python train.py --norm="rmsnorm" --schedule="wsd" --doc_mask=false --train_tokens=138400000 --steps=4224 --dataset="wikipedia_en"
Each number is 200 + 40 x the weight over its row's rms, rounded and kept within 0 to 999. Layers, rows and columns count from 0. The size before them is the row's rms in percent of the matrix's.

# layer 3 MLP gate, 512x192, rms 0.265, rows 419-441, columns 0-47
094,228,174,215,219,194,232,175,241,181,230,280,239,205,191,209,161,236,191,207,241,284,164,193,187,191,229,189,206,251,195,259,186,218,186,225,204,111,199,172,217,226,131,208,232,191,250,271,145
094,216,211,173,152,236,167,290,249,228,171,255,162,216,172,288,181,203,170,136,190,195,184,211,250,198,180,229,247,189,163,179,240,235,177,176,222,151,204,194,202,268,267,187,200,166,178,133,147
100,234,155,147,208,220,160,125,215,165,220,197,200,225,159,157,185,236,209,120,241,172,221,218,245,263,184,202,250,237,192,183,144,166,259,138,209,251,215,165,217,109,221,252,139,144,176,229,200
092,112,178,247,163,241,175,255,184,243,192,251,263,269,188,239,268,212,163,180,149,203,145,185,184,175,163,187,184,198,210,190,205,279,181,186,170,158,157,230,142,198,217,198,182,180,227,163,126
102,231,225,115,245,148,237,182,269,212,168,255,177,118,128,178,177,172,112,233,180,205,145,206,266,190,173,201,127,226,247,207,283,193,164,203,202,144,171,198,162,170,194,248,216,219,217,177,254
100,230,166,249,154,166,251,237,197,127,222,199,236,173,199,252,248,212,220,255,201,190,235,256,124,198,132,206,204,165,180,189,139,188,210,244,254,264,193,193,206,273,209,177,156,184,88,217,161
101,210,148,247,198,164,122,144,166,258,167,208,179,143,227,143,213,133,190,116,159,180,133,210,207,228,194,234,93,167,149,248,134,147,177,222,145,145,147,248,168,183,135,223,135,209,185,217,136
100,192,200,195,175,200,190,218,184,160,101,197,236,259,136,130,171,186,162,275,250,229,193,174,181,213,253,149,197,157,228,242,189,197,217,235,234,223,196,175,185,163,253,286,177,168,164,137,142
085,166,173,190,182,121,111,213,177,167,173,226,162,172,208,236,212,207,199,198,149,125,189,198,177,210,228,221,225,205,150,198,187,217,210,191,202,219,218,159,205,193,255,182,201,200,123,193,254
093,184,257,211,223,293,190,213,168,229,211,194,172,173,136,206,159,167,194,168,196,228,262,155,235,181,189,219,214,215,132,230,214,224,173,302,198,246,183,187,204,223,154,214,193,174,175,141,164
097,232,250,175,226,244,185,232,156,217,200,208,176,274,147,260,205,188,199,211,162,198,174,203,230,193,190,157,190,143,160,209,140,147,195,214,107,140,217,228,213,260,241,189,139,155,210,293,246
105,200,158,212,200,237,188,197,185,216,160,198,192,191,171,223,210,190,135,193,247,178,273,144,139,234,236,224,254,270,175,206,205,347,179,238,164,160,316,225,137,115,175,209,261,273,233,192,216
101,206,202,189,119,158,196,220,209,232,236,223,224,158,121,210,207,238,212,215,198,211,166,203,265,195,230,253,168,210,262,205,147,224,251,133,184,249,188,153,122,186,127,159,208,267,193,263,228
099,264,220,193,249,176,73,236,191,151,217,253,182,222,158,140,172,316,258,237,250,238,210,313,185,185,191,190,171,226,200,231,232,275,199,193,174,178,148,211,131,164,171,139,186,212,195,177,191
101,226,186,232,195,185,300,182,217,233,162,267,245,207,235,245,209,177,174,248,163,204,240,184,149,257,199,208,211,218,172,181,166,169,182,204,205,204,188,250,171,284,201,178,186,214,192,153,272
103,268,177,186,282,144,267,189,192,156,271,265,266,196,179,189,159,194,276,162,273,238,189,220,131,168,226,163,156,135,174,187,254,215,177,226,205,156,214,219,186,296,167,226,237,173,246,192,227
106,281,204,230,200,185,223,200,254,155,210,172,191,168,228,171,191,173,252,184,237,132,159,233,101,185,148,272,257,134,247,124,209,174,203,271,139,191,171,170,150,214,264,148,184,190,169,175,210
102,252,220,186,178,244,200,185,254,194,257,300,221,146,131,194,182,253,229,212,156,184,202,151,214,183,168,176,216,186,207,209,245,189,165,180,226,223,172,198,195,182,253,164,209,224,133,141,168
100,207,137,182,160,115,188,241,234,211,232,263,189,206,88,170,248,192,147,180,247,175,146,182,244,201,181,172,197,250,294,212,226,146,202,159,205,277,228,214,163,117,212,211,137,222,207,222,211
099,202,156,251,186,190,152,176,259,235,187,258,157,238,133,206,149,162,167,248,248,256,160,192,160,224,240,231,208,253,239,219,215,166,271,179,161,240,280,199,209,159,196,261,273,174,197,222,272
098,149,227,219,199,223,170,169,246,155,218,215,136,238,205,205,201,238,211,98,224,258,160,99,171,234,240,184,140,139,213,194,217,230,212,202,223,242,157,187,227,197,158,43,170,161,187,229,133
107,194,214,235,167,224,171,166,99,213,242,255,230,139,197,193,196,167,292,224,207,264,181,237,136,209,224,173,217,243,138,172,233,211,166,178,182,236,223,227,211,228,225,224,217,109,174,238,203
096,209,206,187,228,184,190,194,187,158,146,189,254,159,174,199,167,171,249,227,174,205,206,157,240,219,236,278,187,117,186,196,225,198,221,223,108,223,171,181,272,129,211,161,179,221,213,198,203
# layer 3 MLP up, 512x192, rms 0.272, rows 419-441, columns 0-47
100,203,113,189,207,219,213,227,226,146,242,219,205,180,206,266,211,226,181,199,192,265,180,191,218,175,268,203,213,224,199,230,233,275,126,208,162,206,206,226,224,233,176,198,246,147,221,259,185
098,268,213,193,184,185,298,224,228,238,185,215,157,177,166,202,155,233,166,188,135,200,200,169,157,174,190,241,255,231,135,224,195,268,220,158,170,209,204,241,159,243,180,197,170,219,165,161,191
096,205,151,201,173,235,203,153,166,194,163,125,140,159,157,178,196,254,229,135,240,253,181,186,232,219,118,146,201,141,123,183,162,145,179,197,141,215,150,182,223,207,249,223,191,262,166,170,314
094,83,183,256,169,222,202,174,196,172,184,275,234,244,224,214,216,259,165,178,169,214,188,158,218,160,140,185,245,200,227,187,248,225,228,200,160,178,164,269,229,187,237,211,189,82,250,144,175
107,211,281,198,186,225,158,277,205,220,193,217,153,175,90,260,235,131,164,243,247,173,176,173,145,201,206,218,265,185,274,194,234,79,246,219,162,209,144,202,197,250,245,179,264,174,262,154,187
106,276,189,269,205,164,214,138,205,204,175,265,179,259,177,195,102,214,243,220,261,209,258,183,197,203,225,189,244,152,178,96,232,223,220,233,239,176,231,174,173,173,235,194,185,134,170,251,192
095,206,154,228,207,240,207,283,118,218,217,177,236,288,222,183,205,235,167,193,134,164,213,188,230,175,197,152,151,203,169,202,198,141,180,134,169,186,259,166,190,202,250,175,191,212,261,152,209
101,176,229,88,210,180,263,242,201,272,222,150,203,186,179,279,212,234,211,239,212,161,157,152,227,193,231,257,252,233,225,155,306,171,188,254,142,276,164,264,185,155,180,163,211,231,248,138,225
089,299,278,185,181,220,200,180,188,186,280,134,171,221,138,183,286,174,189,154,232,181,167,156,169,150,203,209,250,182,229,201,210,201,238,155,225,236,250,138,201,216,187,207,242,141,222,236,151
102,119,131,203,239,182,245,165,260,196,227,237,203,180,173,224,212,245,153,187,149,198,154,180,179,284,273,163,231,131,196,192,185,239,186,136,193,272,197,170,248,194,258,204,219,163,236,183,208
106,210,168,202,177,227,246,205,255,222,185,241,181,167,206,200,243,197,277,148,303,201,195,141,229,241,165,258,166,274,143,180,280,221,156,175,170,246,200,157,249,160,247,278,166,282,168,204,260
110,171,166,241,210,199,247,160,221,213,168,193,208,150,157,284,153,255,163,207,251,197,138,134,147,245,107,163,179,236,198,258,170,226,156,198,228,230,147,133,178,207,171,168,216,169,197,202,316
101,168,191,226,184,256,189,213,248,147,209,218,183,221,295,235,235,223,265,196,140,189,191,175,171,173,191,113,83,176,161,187,207,164,216,178,128,267,239,210,150,191,221,263,178,189,109,230,189
099,234,174,152,201,304,280,200,194,189,220,191,144,209,309,293,182,178,174,252,169,196,165,212,193,152,207,189,219,153,165,134,208,198,222,195,188,159,323,241,240,194,265,250,218,219,169,187,206
098,193,221,209,181,171,175,211,198,260,92,182,142,196,187,221,245,159,194,196,201,180,189,195,218,263,272,262,206,266,237,201,187,159,199,191,177,215,194,142,137,250,200,166,266,185,184,174,230
101,180,261,187,246,172,192,244,199,226,117,202,238,162,205,245,157,161,284,118,248,131,198,181,164,230,293,216,229,310,171,190,191,216,225,179,246,172,217,167,234,86,189,208,167,143,213,192,272
103,178,181,248,167,237,171,207,204,300,116,256,269,235,191,254,133,273,150,183,228,180,168,215,224,239,192,195,161,222,224,219,123,276,175,132,288,155,152,223,189,191,231,239,197,210,159,245,231
099,140,183,200,220,192,244,181,178,177,207,231,125,229,224,223,139,178,205,112,224,179,168,261,147,139,181,178,170,219,225,213,151,193,142,272,171,188,179,135,162,126,162,185,160,145,230,199,160
102,171,208,196,197,169,214,192,195,241,169,228,248,139,128,127,265,219,135,219,183,205,252,169,237,152,223,245,206,102,153,147,218,179,200,85,188,205,189,170,209,203,289,168,144,222,263,227,179
099,246,230,121,201,250,191,174,213,139,210,180,154,155,202,252,144,231,154,170,145,199,165,214,234,174,149,198,172,185,201,246,204,205,247,124,135,192,164,208,224,214,257,189,173,196,147,189,127
091,271,207,185,230,184,185,198,173,220,203,245,275,201,168,237,210,205,197,233,178,189,210,252,241,129,184,112,228,219,162,228,214,141,125,194,206,180,216,272,177,206,256,297,243,281,155,183,236
104,202,174,212,180,173,155,193,194,94,220,185,261,153,180,214,113,212,309,231,200,239,213,204,187,194,236,160,241,211,138,151,279,183,219,181,193,239,175,191,191,141,122,216,230,198,245,190,184
098,186,157,167,182,275,147,190,225,310,178,255,163,237,139,121,217,209,168,270,251,207,234,195,196,205,197,211,276,201,240,250,212,212,196,193,206,238,216,215,173,244,137,207,223,195,196,230,209
# layer 3 MLP down (transposed), 512x192, rms 0.216, rows 419-440, columns 0-47
095,200,152,217,231,209,154,237,181,263,216,235,251,179,231,220,80,184,183,186,196,280,288,217,183,219,207,297,143,250,139,140,179,258,200,198,261,152,225,261,221,193,222,170,238,198,148,213,187
109,183,194,221,131,179,220,166,203,217,172,196,188,226,214,161,201,257,200,258,141,271,174,217,244,178,141,219,213,236,258,230,160,185,192,167,265,181,156,148,266,240,216,267,191,123,153,174,138
094,198,160,245,199,247,235,259,151,192,191,238,124,67,182,199,277,238,238,213,193,238,199,255,211,184,168,185,181,183,158,217,247,220,243,288,218,191,244,215,156,180,178,173,180,154,248,223,229
095,198,154,168,206,179,252,204,255,208,200,135,195,250,171,167,280,137,208,202,215,173,196,230,191,253,276,133,182,257,177,155,170,185,191,226,280,198,218,206,184,249,136,155,148,163,188,228,240
096,193,237,159,213,190,212,176,206,210,182,183,195,164,289,290,197,239,170,221,265,193,189,156,242,213,180,198,182,250,156,185,181,251,141,154,216,229,201,175,158,176,174,104,218,212,212,225,233
104,255,216,250,137,217,229,225,264,221,181,219,245,149,243,229,215,195,223,217,134,231,232,197,226,252,254,176,208,107,236,173,161,220,230,221,166,222,210,143,219,167,195,211,203,171,196,258,205
098,226,275,227,258,215,220,252,178,250,229,167,272,149,194,250,132,159,154,194,197,175,262,163,209,133,255,131,232,222,204,224,175,201,212,124,177,124,215,197,244,163,203,206,248,249,232,245,261
095,184,232,224,254,219,211,199,281,128,172,203,163,130,194,194,258,193,236,235,236,201,228,228,192,179,194,187,160,232,218,212,175,254,222,280,264,151,188,157,303,232,168,192,219,254,173,189,264
100,245,201,162,166,260,208,291,138,144,207,160,124,225,195,229,211,111,109,198,215,196,217,133,190,167,200,202,228,199,191,227,267,138,180,207,212,161,194,157,191,251,236,236,189,174,132,275,252
103,117,170,218,213,213,200,265,218,181,159,248,183,176,155,206,185,132,188,124,287,273,192,220,221,161,203,189,217,215,220,228,208,232,254,196,298,205,213,214,307,223,224,123,194,200,212,280,133
106,193,197,192,211,180,215,154,134,236,228,229,206,244,192,208,252,192,166,237,223,236,235,156,172,247,217,175,172,185,169,202,197,224,182,170,163,108,246,230,306,231,131,220,205,175,186,273,171
101,214,226,215,182,190,185,165,200,153,188,218,218,161,194,176,179,164,223,177,156,219,203,198,148,199,153,194,195,113,220,193,232,122,235,295,148,238,222,258,181,267,226,191,250,174,262,196,203
106,244,262,146,162,208,139,242,199,331,218,249,221,214,201,208,275,234,174,172,212,191,242,236,238,206,176,186,225,261,175,113,242,222,170,227,220,178,236,193,201,182,193,253,252,218,172,198,240
103,187,253,103,190,225,115,211,176,163,173,133,113,181,179,179,213,220,192,233,190,206,239,156,174,252,260,231,206,243,208,195,117,198,194,213,216,220,196,228,206,200,181,169,226,196,212,187,209
105,188,180,200,197,255,233,132,207,222,209,265,299,187,166,206,256,234,216,236,158,251,200,238,179,276,216,250,266,178,136,298,169,157,196,246,237,196,265,212,193,211,196,222,221,129,238,209,179
100,228,210,159,188,265,171,189,214,176,137,292,183,187,197,173,168,240,177,241,207,198,171,201,203,207,186,160,262,226,215,206,205,130,129,228,168,151,166,183,151,296,159,189,234,206,228,179,125
106,265,196,210,216,203,237,245,308,152,189,244,223,195,190,216,231,184,212,185,236,145,159,230,117,181,246,193,237,133,215,180,317,165,248,244,189,219,206,161,191,190,204,240,168,181,229,217,254
106,256,238,244,145,189,110,201,206,193,180,220,170,198,226,143,257,214,220,220,236,138,195,236,182,261,224,217,130,134,256,230,156,238,177,243,112,143,197,258,165,209,236,221,206,243,163,226,228
101,144,192,140,197,195,249,119,188,225,205,202,244,200,199,235,81,174,187,199,247,238,251,227,198,192,143,205,204,164,145,253,206,218,124,223,138,240,250,183,195,174,158,167,222,165,160,216,256
102,196,251,220,220,263,239,262,163,220,161,123,229,162,238,210,259,218,180,168,213,142,253,197,273,259,240,154,280,266,192,228,193,259,146,181,225,207,211,206,189,156,186,195,151,224,182,163,207
105,153,188,220,199,175,189,203,196,101,233,197,189,210,269,152,214,222,209,208,146,159,180,139,287,182,191,225,219,192,202,293,172,212,225,229,112,144,206,269,147,177,230,195,221,287,140,232,201
086,240,227,211,269,183,198,213,162,281,182,179,193,252,174,195,222,233,203,203,130,165,234,183,207,185,187,188,149,170,131,222,179,191,200,219,210,148,167,237,179,198,186,194,214,271,187,190,163